config.toml
num_hidden_layers = 15
hidden_size = 128
num_attention_heads = 2
num_key_value_heads = 2
head_dim = 64
intermediate_size = 640
vocab_size = 1024
hidden_act = "swiglu"
norm = "rmsnorm"
norm_place = "pre"
norm_eps = 1e-05
positions = "rope"
rope_theta = 10000.0
rope_fraction = 1.0
qk_norm = true
attn_scale = 0.142
bias = "none"
tie_word_embeddings = false
parallel_block = false
init = "trunc"
init_std_qkv = 0.0797
init_std_o = 0.0
init_std_up = 0.0797
init_std_down = 0.0
optimizer = "soap_variant"
learning_rate = 0.00677
beta1 = 0.95
beta2 = 0.95
weight_decay = 0.023
lr_head = 0.00763
warmup_steps = 81
schedule = "wsd"
decay_fraction = 1.0
decay_shape = "linear"
final_lr_fraction = 0.0
batch_tokens = 32768
max_seq_len = 768
doc_mask = true
train_tokens = 200800000
max_steps = 6128
dataset = "wikipedia_en"
Each number is 200 + 20 x the weight over its row's rms, rounded and kept within 0 to 999. Layers, rows and columns count from 0. The size before them is the row's rms in percent of the matrix's.

# layer 6 MLP gate, 640x128, rms 0.278, rows 635-639, columns 64-95
105,205,212,220,200,192,197,203,175,186,217,246,207,223,147,201,190,186,183,176,226,192,191,202,199,185,218,173,202,221,235,195,193
105,180,143,216,195,222,191,190,204,186,240,237,197,195,204,157,218,183,209,214,191,216,218,157,192,206,218,197,205,198,202,213,172
099,230,173,200,192,247,210,202,200,164,193,214,178,237,213,190,158,165,237,217,224,173,198,177,177,203,207,213,196,222,192,217,228
103,208,170,194,205,210,237,195,187,184,204,171,228,205,201,207,212,223,180,229,188,240,206,259,216,194,181,195,186,222,215,211,211
101,228,222,176,173,219,177,209,212,209,172,169,226,193,224,151,184,222,184,173,219,205,179,216,210,199,202,190,195,182,186,213,182
# layer 6 MLP up, 640x128, rms 0.269, rows 635-639, columns 64-95
101,229,202,175,198,214,208,209,165,191,233,190,208,187,250,164,189,207,155,245,248,215,189,225,194,207,164,207,195,220,196,238,223
106,207,172,211,180,216,189,170,224,155,188,223,206,228,200,206,211,176,204,211,204,181,236,213,188,191,175,183,168,194,197,202,163
096,194,218,234,226,198,201,187,182,188,203,199,180,207,232,208,211,204,194,194,204,214,228,182,208,203,174,206,199,194,204,203,194
102,226,202,210,221,180,192,196,200,237,158,218,207,208,191,161,203,227,208,211,176,206,210,205,199,194,191,196,194,228,159,222,174
109,217,244,191,227,192,193,215,204,150,165,196,209,200,185,211,172,204,151,187,244,201,175,186,190,196,224,168,211,194,195,192,211
# layer 6 MLP down (transposed), 640x128, rms 0.248, rows 635-639, columns 64-95
103,221,171,214,175,191,214,202,192,212,248,188,182,177,210,200,214,206,182,239,204,198,225,181,218,191,182,215,212,193,193,197,222
106,208,207,207,160,234,226,213,224,193,188,179,203,188,207,215,201,188,209,180,211,206,201,208,219,209,225,201,163,223,219,205,184
097,218,183,221,180,176,215,195,216,164,199,221,242,176,199,180,168,177,201,203,216,212,233,209,201,205,249,181,204,241,203,203,205
109,192,212,217,203,204,198,215,205,215,208,192,202,174,208,209,218,165,172,172,224,189,192,194,198,182,204,207,195,167,233,181,202
105,188,218,211,204,221,209,208,149,205,203,233,212,190,198,217,180,177,165,226,236,206,170,218,225,190,214,196,200,204,202,202,250